Each number is 128 + 32 x the weight over its row's rms, rounded and kept within 0 to 255. Layers, rows and columns count from 0. The size above them is the row's rms in percent of the matrix's.

# layer 12 attention query, 256x256, rms 0.176, rows 0-52, columns 192-255
size [ 49  50  47  50  52  51  56  56  59  59  61  60  66  62  60  74  73  71  65  80  77  83  87  75 103  88 121  93 111 114 129 122 135 134 133 131 138 131 129 138 137 137 140 132 131 134 138 133 142 128 135 134 138]
[[128 107  92 140 128 173  95 125 125 164 165 148  81 113 146 121 165 138  71  87 132 112 162 139  71 112 109  97  89 146  81 146 200 178 127 130 183 135 149  99 103 133 124  92 177 138  45  94  65 139 112 112 153 126 108 166 111 147 161 116 116 130 132 137]
 [123 131  98 144  94 178 117 163 127  96  85 150 109 126 132 106 141 120  87 102 146  62 118 118 113 104 171 124 125 132 150 147 112 174 144 167 151 220  57 133 102 155  72 101 153 136 167 122 153 179  84  97 130 122  83 104  59  77 163 133 115  93 140 104]
 [118 146 158 118 157 108 139 169  80 119 129 184 137  73 147  66  94  87 112 161 153  98 151  86 145 109  96  99 140 150  91 148  89  79 175  47 128  97  96 159 132 192 112 105  83 154 125 126 134 133  94 124 142 148 125 141 146 122 147 132  98  87 177 121]
 [179 102 119 143 142 132  60 140 192 167 188 130 160 126 207 179 159 157  86 106 170  86 145  93 156  84 137 197 150 143 129 136  62 144 201 138 123 152 114  86 139 123 137 109 130 124 108 161 113 114 138 148 138 120 123 118 153 109 109 128 167 204 205 155]
 [141 115 149 103 156 147 171 134 106  95 131 159 132 152 160 137  76 144 167 186 152 104 190 122 138 132 186 144 161  82  90 132  71 116  89 136 161 198 152 131 124 130 104 117  85 193 143 117 175 139 155 170 147 143  83 139 146 129  94 122 151 195 140 108]
 [132 113 137  68 122 104 170 154 173 133 132 121 180  99  76 148 184  88 129 190 154 135 134 152 175  49 129 135 121  98 169 142  78 137 146 120 132 126 110 155 119  35 115 139 130 119  58 112  67 156 153 107 196  82 109 124 149 140 110 127 156  95  97 151]
 [137 118 142 133 147 139 138 140 131 165 105 130 148  78 124 175 153 128 167  95 100 105  96 135 125 198 105  96 111 152 156 128  86 120 113 104 131  52 120  72  95 162 141 119 146  96  84  76 146 106 144 110 152 174 128 122 126  61 125 111 147 135 116 192]
 [127  74 112 168 118 134  89 105 180 145 167  73 103 116 100 115 132 115 121 109 107 101 132  63 110 109 126 140 158 162 126 164 171 137 172 172 145 156 124  89  75 126 133 145 153 107  71 184 139 149 150 128 120 102 148  44 161 153 144  98  93 178 116 150]
 [150 164 123 119 144 161 176 141 165 152 144 160 163 144 148  58 125 171 166  79 130 105 198  72 116 115 123 163 192 168 142  94 109 133  83 130  56 182 138 139 121 111 123 106 110 151 150  94 138 102 144 131  68 120 133  91  94  64 101 122 190 111 173 154]
 [ 85 122 140 133 115 164 143 120 101 125 111 133  95 141  98  97 132  97 151 163 151 130 113 147 142  76 160  72 173 126 131 123  27 132  98  83 136  77 123 129 163 147  83 119 130 150 189  94 110  89 121 146 177 129 131 100 156  37 170 159 203 113 166 146]
 [107 111 144 155 149 153 104 173 133 177 180 147  35 119  79 174 147  97 180  60 109 140  81  99 102 121 101 119 119 175 189 127  93 153 195 138 183  60 111  97 113 109 134 180 148  16 178 141 122 128 128 128  87 139 164 117 159 113  93 144 143 185  76 127]
 [125  87 128 105  84 123  95 116 169  61 206  96 161 153 147 133 120  71 104 179 110 156 179  45  94 159 155  83 127 142  88 107 203 166 173 167 106 152 167 136  82 116 166 129  97 118  55 194 150 114 132 126 144  88 108 144  78 177 107 140  98  99 146  86]
 [159 139  87 161 150 139 164 109 121 102 131 160 166 183 162 105 130 120 129 182 201  90 182 119 161 135 195  96 162  95  93 107 134 130 115 101  85 167 160 157 108 123 130  99 116 186 120 113 107 148  98 112 144 102 123 105 117 103  98 119 124 116 130 155]
 [128 137 111 111 137 133 144  86  87 196 119 167 137 131  84 122 161 122 116 138 112 159  96 185 146 104 127 197 115 100 143 113  47  69 172 109 127  71 143  97 150 159 176 104 187 134 184 109 113 135 118 158 165 175 169 130 154  78 130 146 166 121 103 122]
 [148 137 126 149 165 129 139  72 106 191 119 148 193 176 165 164 159 114 110 186 132 139 178 117 116 113 152 158 132  86  87  72 116 117  81 114  84 141 202 152 127 144 135  74 117 191 166 120 141 161 122 129 112 137 137  89 168  93  79 124 105 141 136 122]
 [107 128 138 114 151 122 124 143  83 209 128 189 127 117 106 169 158 146 137  99  86 136  87 205 163 158 101 175  72 167 141 136  81 106 150 144 117 102 109 123 156 168 159 118 197 116 188  89 108 138 165 151 111 207 193 161 140  98 145 120 159 168  84 113]
 [136 164 105 109  87 143 166 156 175 119 133 148 112 117  99 131 162 125 169  96 126  94 125 153 173 116 144  97 179 137 182 148  83 159 169 152 144 127 116 126 106 131  79  98 142  59  92 169 112  97 146 118  88 184 173 177 108 126 182 154 163 151 118 160]
 [ 90 129 169  99 151 125  98  83  58  89 175 122 114 100 150  94 113 160 143 138 146 147 173  79 114 163 143 132 171  63 126 114  81 100  64 166 126 106 146 157 180  76  77 140  75 139 127 110  99 148 115 146  98  96  38  93 150 169 148  98  83 117 161  87]
 [ 79 104 140 124  87  91  78 167 126  83 148 115  76  76 108 114 130 126  98  69 102 135 128 161 151 147  87  99 122 125 145 153 110 135 100  74 156  64  95 115 185 110 185 178 144 127 164 111 148  78 136 117 160 130 170 103 139 102  77  88 153 146 146 164]
 [166 100 154 158 128 140 116 153 176  54 120  65 188 134 158 145  96  97 108 136 140 123 141  51 121 126 137  76 121 168 137  81 167 198 108 183 112 153 127 144 139  91 142 143  84 171  31 138 137  88  79 120 133  60 122 155 112 134 139 152 134 121 128 142]
 [171 134 132 122 128 160 102 118 130 101  94 115 106 104 145 118 107 133  60 119 115 113 173  53 109 135  79  83 199 104  88 174  72 126  95  73 118 171 109 132 120 108  90 133  92 165 133 152 139 135 151 145 123 137 151 130 149  62  84  47  69 137  72 169]
 [119 130 162 124 114 134 168 193 112 139 160 121 143 112 112  98  93 156 153 102 154 127 127 143 164  60 141 129  91  74 135 126 184 173  73  89  71 151  84 160 143 148 150 178 162 109 156  89 164 180 104  70 136 140 180 155 133 161 116 106 145  78 160 214]
 [123 131 207 148 116 146  95 131 133 120 122 119 164 139 120 136  96 125 101 133 182 163 148 117 171 157 123 142  98  52 154 114 153 142  77  92 155 108 131 156 152  82 193 159 106 126 120 147 108 128 102 102 125  80 135 119 158 165  83 141 170 111 127 131]
 [144 118 169 134 111 176  83 190 159 124  95  92 127 171 115 126 153  49 170 189 130 158 143 106 153 156 200 115 137 179 141 138 177 108 147 138 120 131 111 156  91  85 137 194  86 207 144 120 158 134  78 132 101  83 141  86 142  86 120 168 152  91  67 152]
 [ 91 103 105 122 195  80 145 108 152 173 141 152  83 130 104 110 157 120 117  88 150 119 132 185 121 188 138 177 137  59 153 156  95  94 155  43 175  82 104  98 123 180 130 125 160  96 205 161 110 145 151 131 114 185 106 128 152 120  87  78 131 158  99 129]
 [139  74 142 103 156 137  97 149 129 147 105 144 142 129 138 175 115 149 132  88 163 100 112 189 206 119  60 113 121 164 120 112 114 115  93  86 107  74 134 183 157 132 155 110 198 152 149 109 142 115 139 105 110 132 141 155 152  98 121  81 193 161  89  94]
 [ 99  90 134  89 137 115  87 124 208 145 146 140 127  56 174 132 123 112 101 115 140  92 114 160 130 141  96 133 180 124  77  88 129 148 200  94 193  45 113 136 127 130 144 172  85  92 100 157 100 140 140 166 152 102 107 157 139 125  81  77 115 167 123  88]
 [183 100 111  99 115 120 147 202 193 158 121 107 120 139 102  65  78 134 144 137 142  85  95  58  91 137 112 115 145 150 160 124 117 194  93 124 173 137 122 131  93 140  89 166 138 111 136 155  84 155 106 130 143 152 108 142 109 108 103 125 112 144 167 159]
 [202  97 145  80 164 113  71 149 126 127 115 141 118 174 164 120 131 101 152 108 135  51 150  20 173 181 122 106 139 142 105 216 126 103 147 128 116 122  88 107  94 124  90  93 160 160 124 105 114 145 147 179 103 168 136  97  94 138 139 132  38 115 150 106]
 [ 87 123 114 140 102 105 116 181 154 103 129 125 143 125  94 166 216 100 109 125  98 126 135 134 113  81 123  68 136 163 152 125  88 164 147 113  82 140  66 144 178 151 128 179 165  95 130 147 161 123 139 103 137 166 129 123  46 133 162 146 215 142  94 128]
 [117 109 129 128  88 111 134 120 174 106 142 120  81 165 136 121 170 169  90 126  86  53 163 125 122  95 203 111 131 148  93 154 201 175 151 127  85 174 142 151 126  62 114 149  53 204 170 108 143 131 104 151 169 175 112  98 201 113 152 133 132 119 167 154]
 [117 105 134 152 149 130 144 137  56 100 148 136 159 161 137 135 106  66 196 139 149 135 111 194 108 134 111 110  72 107  98 142 137 102 129 175  92 101 114 131 111 121  95 142 181 145 136 139 135 107 141 136 154 142 111  87 160 155 142  95  76 171 175  80]
 [143  89 126  96 145  25 144  81 133 106 143 143 167  84 170 169  96 146 126 132 149 132 146  59 136 170 139 148 120 139 133 104  85 106 184 106 128 115 171 129 101 110 102 225  68 125  80 155 135  67  90 135 109 111 119 119 141 153 165 132  83 114 104 123]
 [160 110  83  81 145 172 246 154 124  90 117 162 116 104 113 110 114  98  97 112 161 168  96 131 126 105 177 112 142 161 169 118 162  69 116 126 133 130 107 145 171 114 109 155  60 156 143  74 133 126 135 146 132 122 118 175 205 101  97 135 145 141 143 133]
 [149  73  56 138 139 114 166  95 174  98 109  93 194 109 128 144 177 197 175 124 168 125 143 165 202  95 118 111 156 104 144  71 170 132 183 114 117 143 115 181  87 116 160 101 148 146  76 103 132 197 103 145 159 147 121 115 116 125 133  94 123  74 108 141]
 [161  82 129 121 115 105 146 153 143 148 168 127 133 117 148 109 181 126 123 145  81 127 164 107 168  99 124 122 182 138 142 105 107 176 134 160 131 177 172 131 181 120 144  93 124 100  99 130 141 137 114 154 133 167 150 140 135  82 163 151  83 127 123  90]
 [171 143 170 126  87 185 113  24 144  78  83 136 171 116  56 158 116 135 150  72 168 114 151  93 118 131 127 129 177 143 104 161 106 115  96 145 124 115 125 103 149 125 101 140 113 164 136 160 142 123  84  54  87  85 145 112 170 140 135  76 114  89 116  51]
 [116 129 165  83  54 122 115 124 137 112 125  68  81  85 149  90  95 141 200  58 169 110  71 118 155 132 157 124  92 137 112 122 153 150 139 128 195 106 120 131 177 152 165 134 126 136 168 121 112 125 126 146 105 120  81 148  87 173 122 130  95 137 139 113]
 [ 98  71 141 132 152 120 136 148 128  99  93 154 146 148 103 111 129  77 107 104 108 148 144 138 138  99  81 137 105 102 135 122  93 174 130 139  76 174 110 107  98 149 121 127  99 152 109 119 152  82 135 127 134 106 136 170 127 160 167 114  95 116 150 146]
 [182 153  77 118 139  97 133 104  90 135 123 125 103  91 105 121 110  62  83 122 108 160 164 154 126 127 226  82 165 137 172 144 172 116 173 131 118 131 127 106 125 116 155 117 223 142  97 125 136 156 206 137  92 108  87 111 110  82  72 106  97  75 118 123]
 [103 118 131 154  96 173 123  69 174 128 139 166 147 120  58 168  87 108 105 134 119 121 103 127 134  98 167 123 182 108 117 153 113 141 105 156 140 104  68 166 146 148 114 164 156 148 118 131 149 112 142 134 125  77 129 133 110 141 111 121  71  81  75 112]
 [ 93 103 102 128  92 134 108 160  91 114  76 123  99 166 123 128 182 186 151  99  90 150 104  81 129 182 144 172 144 149  91 101 126 101  81 145  78 152  89 110 167 107 184 111 155 118 156 140 115 123  88 122  78 148 118 106 132 127 145  89 149 125 163  93]
 [ 93  86 139 120  98 149  84 180 117 116  77 152 166 132 146 146 127 131  99 117 140 157  83  92 123 151 125 122 154 134  88 128 100  88 173 149 144 169 116  77  72 100 137  80 146  85 102 202 110  90 156 140  98 134 165 163 200 141 158 147 161 164 154 130]
 [139  81 119 121 125 155 167 143  81 101 153 208  92 124 137 131  93 170 103 148 161 148  93 136 123 142 110 161 104  69 130  40 151 153  98 121 115 136 147 160  95 146 101 148 106 143 197 118  99 179 122  98 168 148  79 124 144  61 144 121 105 173 168  98]
 [142 130  72 146 130 174 126 104 114 210 108 121 121 137 172 122 119 172 119 170 176 131 108 121  82 170 136 177 156 102 119 110 134  88 135 167  94 158 134 155 133 133 111 117 111 148 176 132 116  84 174 161 130 147 148 126 165 113 111 110  98  91 107 164]
 [117  85 154 161 116 144 145 132  76 183 112  94 113  68 104 186 111 167 164  97  57 148 163 123 157 138 125 178  94  76 135 121 185 144 134  87  88 116 175 163 152 143 137  95 158 131 153 135  95  27  61 104  96 122 122 151 130  92 153 109 153 114 124 134]
 [122 134 100 147 130  97  84 125 132 122 116 158 157 145 116 169 108 136 126 153 174 165 100 132  99  60  99 152  77 179 109 160 126  95 109 112 112 128 192 162 119 147 157 163 106  74 135 170 120 130 195 107 135  75 129 129  82 150 150 100  81 139 141 126]
 [ 59  89 164 156 128 102  86 103 169 155 141 163 124 185 142 176 175 122 155 102 118  84 160 173  43  84 146 137 163 137 117 150 139  80  90 204 139  83 170 193 113 119  60 152 134 143 166 116  97 164 106  98  90 153 120 166 160 143  70 146 123 146  53  97]
 [ 95 111 142 152 161  89 119 116  63  69 133 134  97 124 156  79 150  92  95  94 143 115 109 140 177 140 140 165 145 132 145 174 133  83 135  94 163  95  75 133 105 127 115 126  83 156 132 220 175 166 205 101 131 124 195 119 136 117 156 151 138  86 159 161]
 [133 139 100  99 107 101 135 103  96 176 148 132  79 168 139 185 173 158 157 142 111  94 138 169 160 138 111 149 123 129 120  78 133 166 165  87 128 176  39 102 169 120 153 137 144  84 177 169  71 114 161 163 143 151 147 112  39 157 123  86 100 123 138  96]
 [153 112 125 123 136 157 160  56 132 159 104 155 144  98 120  77 100 185  98 196 128 128 130 146 158 127 130 140 132  88 138  38 150 146 124  86 140 158 103 181 146  50  79 131 139 138 165 107 121 164 123 189 137 178 111  94  83 164 149 172  94  88  72 161]
 [146 118 108 148  63 130 137 143 131 140 118  64  75 116 119 170 153 220  91 123 161 155 156 135 137 104 157 132 122 128 137 108  50 162 119 143 148 135 155 189 139 168  91 142 119 148 116 125 187 108 135 161 144 136 110 101  91 155 120 162 147 129  78 113]
 [ 80 133 126 100 107  84 148 126 126 102 128 143  65 192 136 122 133  73 147  56 180 116 126 159 102  98 129 144 215 131  86 124 142 102 136 113 139  83 112  98 138  78  85 133  87 109 171 142 141 133 182 157 134 187 170 130 142 136  98 128  79 146 123  91]]
# layer 12 attention key, 256x256, rms 0.179, rows 0-51, columns 192-255
size [ 44  53  48  50  54  50  53  59  61  55  54  56  55  52  60  58  64  82  74  67  76  90  85  85  94 103  87 123 117 121 126 132 133 131 133 133 134 135 134 136 143 138 139 133 136 136 141 134 140 131 135 136]
[[145 144 140  75 101 132 130 118 109 145 123 112 154 142 123 135 153 137 127 128 104 159 153  87 157 167 168  82 149 137 123 143 142 169 115 147 142  72 127 161 156 107 114 111  98 173  70 163 101  70 111 127 155 103  96 145 135  54 135  92 102 183 119 125]
 [118 139 146 112 165  84 102 143  76 142 124 148 116 140  77 122 115 132 136 168  91 120 133 110 147 139 133 151 104 150 120 173  98 146 185 104 145  90 165 134 135 145 114 120 105 143  70 121  78 111 162 148 118 148 181 140 107  89  79 100  95 153 144 140]
 [ 95 148  92 129  86 160  78 100 133 114 138  80 109 174 125 134 139 131 116 102 151 148 110 134  90 102 144 102 140 116 166 126 130 117 146 180 120 136 117 114 159 129 113 154 104 117 103 138 188 125 127 229 124  83 141 121 115 138  97 134 109  81 127 172]
 [137 176  97  99  83 142 130 124  96 117 142 195 134 172  94  94 222 146 159  58 152 151 149  95 172 135 127 173 144 106 129 120 175 101 115 108 144  91 101 140 122 114 108 130 168 131 102  92  88 130 174 216 108 139 112 194 149 179 152 153  69 117  85 151]
 [ 87 134 167 159 130 114 115 180 103 117  81  81 136 151 164 152 142 168 143  98 101 193 160  87  98 176   2 104 135 135 120 114 171 114 161 105 160 164 116  87 115 144 166 111 162 127  99 166 105 158 106 110 120  97 110 131  93 169 133 145  88  56  81 140]
 [119 111  77 143 194 159 132 102  91 107 151 126 161 126 118 125 162  60 132  96  39  90 126  95 130 102 156 138  81 126  91  87 151 148  59 201 142 115 112 108 158 120 143 125 150 123 176 175 105 142 114 117  86 118 124 209 150 132 106  77 178 142  93 115]
 [146 132 116 114  70 133 112 155 126 153 132 203 113  76  47 143  83 165 134 126 159 105 142 184 155 153 153 126 138 123 135 156 121  73  92  92 149 114  88 123 120 110 146 120 164 131 142 117 138 127 134  83 151  79 124  84 139 140 202 178 134 112 145 158]
 [ 98 166 132 141 127 118 122 101 134 198 114 151  78 147 145 181 160 145 116 133 140 153  92 145 127 120 111 131 158 100 145 110 134 148 196  32 139  71 171 123 128 150 181  30 145 126 135 173 122 151  30 101  83 136  60 163 129  80 134 161 116 133 155 130]
 [137 128 157 140 132 109 145 147 112  40 121 155  93 115 167 162 128  86 142 159 119 141 119 106 108 100 113 107 141 120 107 114 144  93 115 173 152  88 124 164  97 168 124 102 146  81 131 174 159 147 132 134 127 158  92 170 170 158 153  49 105 118 116  90]
 [143 208 123 112 153 144 161 129 127 123 125  87 173 104 144 166 155  90 143  84 166  89 179  85 126 162 111 117 135 155 106  77 158 182 119 113 150 176 147  86  87 110 133 152 146 134  89 115 117 164 186 118 128 136 136 131 126  87 125  89  67 134  92 105]
 [105  98 145 155 165 101  95 127 128 170 125  78 155 183 176 177 106 152 127  88 142 166 136 149  96  93 143 184 113  86 150 118 125 102 121 111 150 133 173  86  98 104 167 135 171 108 129 139 137 144 155 100 177 150 166 133  89 101 154 164 105 134 142 196]
 [ 92  72 167  90 141 139 124 166 124  69 118 112 183 166 119  99  76 177 131 133 113 135 115  95 144  52 113 113 101 188 124 108 166  68 106 204  62 172  48 100  89 142  95 154 160  55 138  86 103 132 154 158 130 124 135 137 104 159 127 145 117 142  78  89]
 [173 169 140 115  92 109 149 145  77  56 100 162 100  87  70 118 114 106 143 148 100 113 159 119  76 141  78  82 174 213  64 123 134 117 116 108 134 135  76 114 127 107  71 155  81 155 108 137 101 134  98 143  93  95  90 127 143 120 149 147 126 102 121 108]
 [185 177 161 127  83 103 107 122 151 151  64 133 122 147  95 141  95 112 130  94 112 143 175 133  94 120 149 118 177 153 161 130 128 160 148  75 172 163 161 130 111 108 132 119 108 153  89 123 123 112 158  81 158 181 106 116 131  75 152 147 111 170 176 138]
 [189 201 110  88  79 128 141 170  67 107 169 177 133  87  88  99 139 149 107 163 172 113 133 129 143 158 129 103 160 182  68 145 142 143 150  94 112 119 119 113  94 142  85 157  94 136  94 107 118 133 115 109 134  95  78  79 161 127 130 180 147 150 124 142]
 [158 145 102 160 107 102 107  99 128 175  55 129 120 101  93 129 127 131 109  71 167 156 122 156  82 122 147 120 167 129  91 130 126 169 183  52 183 145 183 109 113 182 155 120 127 171 143 138  92 136 128 119 139 136 113 140 110  99 123 147 125 197 167 170]
 [128 151 140  89 121 111 123 141 152 123  93  78 159 153 110 107  87  76 110  47 141 141 143 160 138 104 166 175 152 138 145 155 171 150 105  93 112 177 157  89 124 104  94 105 176 109 159 106  97  80 124 203 143 131 154 128  99 109  92 148 172 176  93 100]
 [151  84 181 159 107 134 159 156 123  55  82  75 137 157 161  96 101  89  80  92 111 118 122 107 157 136 117  80 115 134 161 117 151 107 103 163 109 118 104 150 154  90 146 129 177 100 175 174 113 126 113 149 108 151 188 145 112 110  92  76 153  98  66  91]
 [ 98  54 105 119 173 120 113 119 159 124 116 134 106 181 140 178 121 161 151 109 122 149 135 124 148  65 156 134 109  91 200 150 113  71 149 146 148 134 143 117 149 135 112 109 119 129 193 158 142 130 122 125  98 195 126 132 152 168 109 109 104 142 127 125]
 [117 126 140  87 122 114 109 158 110  95 139 113 152 100  79 117 102 124 146 185 126 119 170 125 172 116  96 149 123 124 103 165 139 111 107 155 131 111 134 141 175  48 148 175 173  96 131 105 131 104 146 135 169 155 123  88 148 122  89  97 108 120  73  31]
 [176  96 129 195 106 151 134 128 125  58 106 114 128 177 133 108 133  92 114 138 148 101 174  99 157 129 145  97 102 143 139 156 103 104 153 192 123 123 125 134 148 124 140 100  97 137 162 128 129 147 118 184 118 182 177 152 146 180  94 144 124 116 113 114]
 [ 88 131  89 140 145 111 161 150 119  88 129 104  82 134 133 182 102 177  88 179 109 185 158 113 146 131  57 157  80 190 153 120 127 125 132  87 152 124 142 107  98  59 126 144 113 126 133 188 168 142  76  95  91 167  28  82 148 127 143 178 161  95  82 172]
 [138 101 150 189 157  87  99 146 156 100  80 152  92 163  96 128 106 162 193 114  95 193 166  39 117  59 107 141 181 150 157 158 135  79 149 159 141 106 150 146 133 111 113 139  70 111 129 148 119 114 123 123  66 189 140 173 114 172 132 128 126 171 149 161]
 [148 168 142 141  90 105  97 139  99 127  69 113  99  42 100 101 148 131  74 156 128  82 150 139 150 160 140 130 150 138 133 143 115 168 114 116  92 149 120 132 124 116 120 197  81 179 126 125 106 127 118  97 175 187 109 125 146 209 151 121 139 138 137 160]
 [113 140 101 180 147  91 130 102 117 161 139 143 113  91 117 132 165 134 120 147 138 210  79 139  78 156 136 146 184 132 160 134 108 148  89 163 144  99 126 113 102 127 130 149  39 114  98 121 130 121 118 113 113 160  98 155 108 123 165 183  98 145 164 200]
 [109  83 123 120 141  96 113 126 155 150  83 139 116 111  92 194 117  76 104 103  95 124  98 139 123 130 155 103 141 137 131 174 133  85 180 115 154  92  82  88 123 153 134 131  94 114 158 167 122 152 105 129  86 153 115 155 104 137  76  92 121 124 117 181]
 [ 77 125 111 116 147 168 107 147 146  76 185 119 194 132 148 121 186 118 132 167 164  79 121 180 144  91 199 152  69  69 168 142 161  73 181  98 138 155 134 110 150  92 137 150  93 123 131 119 122 112 167 133 157 110 113 120 151 159  72 136  82 132 101  45]
 [155  53 127  94  77  92  99 163 119 150  90 158 103  95 135 143  89  97 165 131  82 129 225 155 150  89 114 147 169 143 116  92 130 114 186 126 116  92  96 146 173 135 106 119 101 132 136 144  83 100 140 126 145 131 158 145  95 130  57 137 166 127  66  97]
 [141 145 134 120 125 112  95 159 124 145 128 116 140 197 129  87 115 111 161  70 166 162  80  65 127 152 110  96 111 116  84 193 168 162 109 197 151 102 133 153  97 128  98  40  68 126 159 129 147 111 127 156 124 175 142 109 170 122 226  87 146 154 124 142]
 [155 102 151 131 158 124 163 134 140 136 118 133 115 153  85  76 109 143 186 122 116 106 151 107 128 100 100 110 144 150 105 159 176 119 152 138 164 133  76 114 133 132 102 121 115 176 164 146 113 122  94 173 177 156 156 142 125  90 100 110 102  96 143 133]
 [161 139 152 122 105 129 128 139 121 118 118  88 163 135  64 120 190 117  40 151 139  80 151 131 129 144 147  95  77 166 148 105 138 135 160 103 135 127 145 196 156 149 154 124  98 127 139 186 116  98 138 188  73 145 169 134 170 115 117 107 166 129 137 190]
 [153 112  78 133 115 153 119 177 139 168 123 172  86 137  97  69 141  73  63 140 133  79 119 168 181 126 176 148 163  85 189 119 148 153  75 103  88 134 124 111 100  78 111 110  70 112 199 126  91  91 130 109 107  60 121 123 125 107 158 131 123 156 164  91]
 [ 82 159 148 190 139 109 128 104  85 154 131 115 163  71 151 169  88 105 174 123 139 145 154 124 125 112  75 178 162 100  73 140 218 124  93 121 146 146 168 212  89  96 123 213 132  89 114 112 154  77 166 203 152 111 101  40 123 138 176 125 117  97 145 136]
 [136  85 124 131 147 154 157 165  96 137  69 145 116 107 150 126 152 149 118 124 142 155 134 123 115  76 134 103 122 122 163 190 131 108 122 105 128 139 138 178 124 135  80 212  92 139 171  82 145  86 128 139 157 137 157 147 114 137 219  99 132 121  84 180]
 [138 115  65 126 131 114  93 147 106 124  84  86 129 164 123 128 116 104 136 143 101 139 139 127 123 160 119 103 157 112 100 112 145  92 105 162  79 198  88 133 144 131 106 135  56 106  69 161 150 104 148  96 231 146 148 166 141 115 174 134 138 120 134 152]
 [110 108 116 124 145 163 117 130 165 123 109 163 115 136  92 142 116 183  75 158 139 142 160 117 125 160 147 151 143 165 124  72 170 112 146 118 132 178 146 113 136 117  83 145 128 163 130  82 178 166 109 139 166 123 255 118 154 139 146  94 137 133 117 137]
 [141  74 114  95 162 110  94  95 154 108  88 130 138 173 120 169 132 118 124 168  92 147 168 115 147  77 178 182 145 176 146 120 154 117 100 131 166 142  92 209  99 130  89 139 214 101 126 155 100 114 126 108  72 161 192 147 155 107   8 131 108 146 136 102]
 [142 105 119  99  79 110 117  89 201  94 126  91  86  92 143 116 130 133  93 125 111 131  93  46 100 102 139 172 147  59 108 196 138 125 128 136 186  77 102 147 116 110 190 146 114 154 130 168 110 192 134 158  96  81  72 170 163 120  95  90 139  92 154 106]
 [164 159  87 120 184  94 126 138 159  96 137 140 118 157 160 133 145 116 122 150 141 143 109 227 127 120 102 115  79 137  55 137 131 137 137 115 117 117 135 181  83 188  60 143 121 170 109 106 144  73 116 164 168 150 151 115 191 168  76 145 180 161 135 126]
 [146 147  66 130 149 113 139 161 119  90 118  66 127 120 138 118  65 143 100 163 107 144 106  64 129 123 113 107  81  75 133 114 100 137 181 123 151  65 115 162 110  91 122 133 126 125 102 114 160  83 111 150 166 169 158  80 142  96 167 101  77 125 106  71]
 [106 151 114 162 122 109  56  98 195 110 161 106 179 126  89 146 157 113 121 129 128  83 145 135 114 146 162 118 111 114 165 163 199 211 141 121  94 206 144 169 113 199 105 142 143  93 152 179 122 160 147 110  90 119 125  91 142 165 135 120 147 131  81  75]
 [155 112 122 146 133 155 124 101 153 105  86 133 169 131 112 184 157 114 136  98 118  62 139  63 132 166 145 155  74 116 106 102 173 134  84 112 136 104 112  86  91 184 152 165 182 143 156 201 133  82 112 154 103  99 105 118 118 127 161 175 126 130 161 219]
 [108 110 147 117 129 101 134 178 143  96 112 193 210 124 146 115 148  81 129  96  53 132 114 132 113  44 166 109  91 154 144 173  80  93 151 100 107 127 137 142 129 134 126 165  90 118  51 188 128 150 184 119 123 171 115 130 109 113 107 163 135 134 186 146]
 [161 105 140 207 121 120 151 103  97 128 132 169 100 177 187  81 105 136  87  86 189 133  84 132 110 193 115 179 118 117 149  68  86 117 126 157 122 162 132 121  89 164 134 110  94 143 182 128 124 162 128 121  95 172  82 117 150 154 107 161 137 155 123  98]
 [113  97  99 120  87 120 176 115 158 144 149 121 140 121 107 206  85 193  87 139 183 152 135 143 119 148 179 152  88  97 232 123 110 103 109 132  97 110  94 118 160 136 109  83  92 162 195 138 124 127 160 118 155 159 146 117 100 163 149 119 115 129 156 150]
 [111 117  90  99 125 196  65 158 112 186 167 119 192  98 129 128 143 177 134 160 111 129 156 144 139 159  92 113 130  63 191  97 147 137  97 126  62 173 145 154  91 175 166 144 177 131  96 178 111 119 167 167  83 153 162 106 174 103 179 142 156 132 139 136]
 [137  92 125 129  91 114 130 110 152 163 119 102 153 153 187 185 126  98 115 111 127 129 167 120 103 114  58 118 141  94  82 122  67  93  95  92 126  99 145 130  72 114 127 137 158 136 142 152 121 108 174 127 160 115 179 110 142 125 194 180 149 153 118  85]
 [ 99  93 113 120 179 161 118  61 155 167 116 147 125 186 187 169 156 149  86 120 141 118 157 147 175 139 128  78 156 132 108 118 184  96 130 183 118  63  63 153 124 139 127 193 175 208  84 123 117 164 130 119 127 177  89 124 177 140 135 130 143 143 115  85]
 [133 142 166 172 136 168 113 160  95 146 143 134 134 172  70 119 137 171  60 137  97 135 161 122 152 179 150  83 169 120 123 159 129 143 141 125 167 137 148 134 114 105  98  65 136 135 133 155 133 116 106  70  74 125 109 168 134  86 134 153 127 137 113 142]
 [131 117 180 194 134 207  78  76 176 198 152  96 137 188 146 165 139  90 154  81 124 122  79 167 118 145 160 165 102  96 145 100  60  93 164 164 164  92 106 113 151 162 176 119 137 122 116 157 135 110 131  96 136 120 130 128  70 150  89  92 107 147 151 112]
 [123  91  97 123  80 122 119  98 170 177 116 107 152 162 183 144 102 157 129 131 141 117 168 121 102 157 125  88 113 112  79 115 139 116  96  88 136 133 130  50 163 116 163 100 151  94 173 182 168 111 138 157 168 101 158 116 114 130 104 118  92 120  80 210]
 [130  78 103 146  99 170 126 178 101  93 142 162 131 111 122 206 104 139  64 146 136 170  96 123  39 104 104 116 124 131 222 135  83  63 107 137 154 138 170 136 164 135 163 171 147  95  89 125 184  74 108 127 134 145  61  89 116 146 104 202 146 139 149  61]]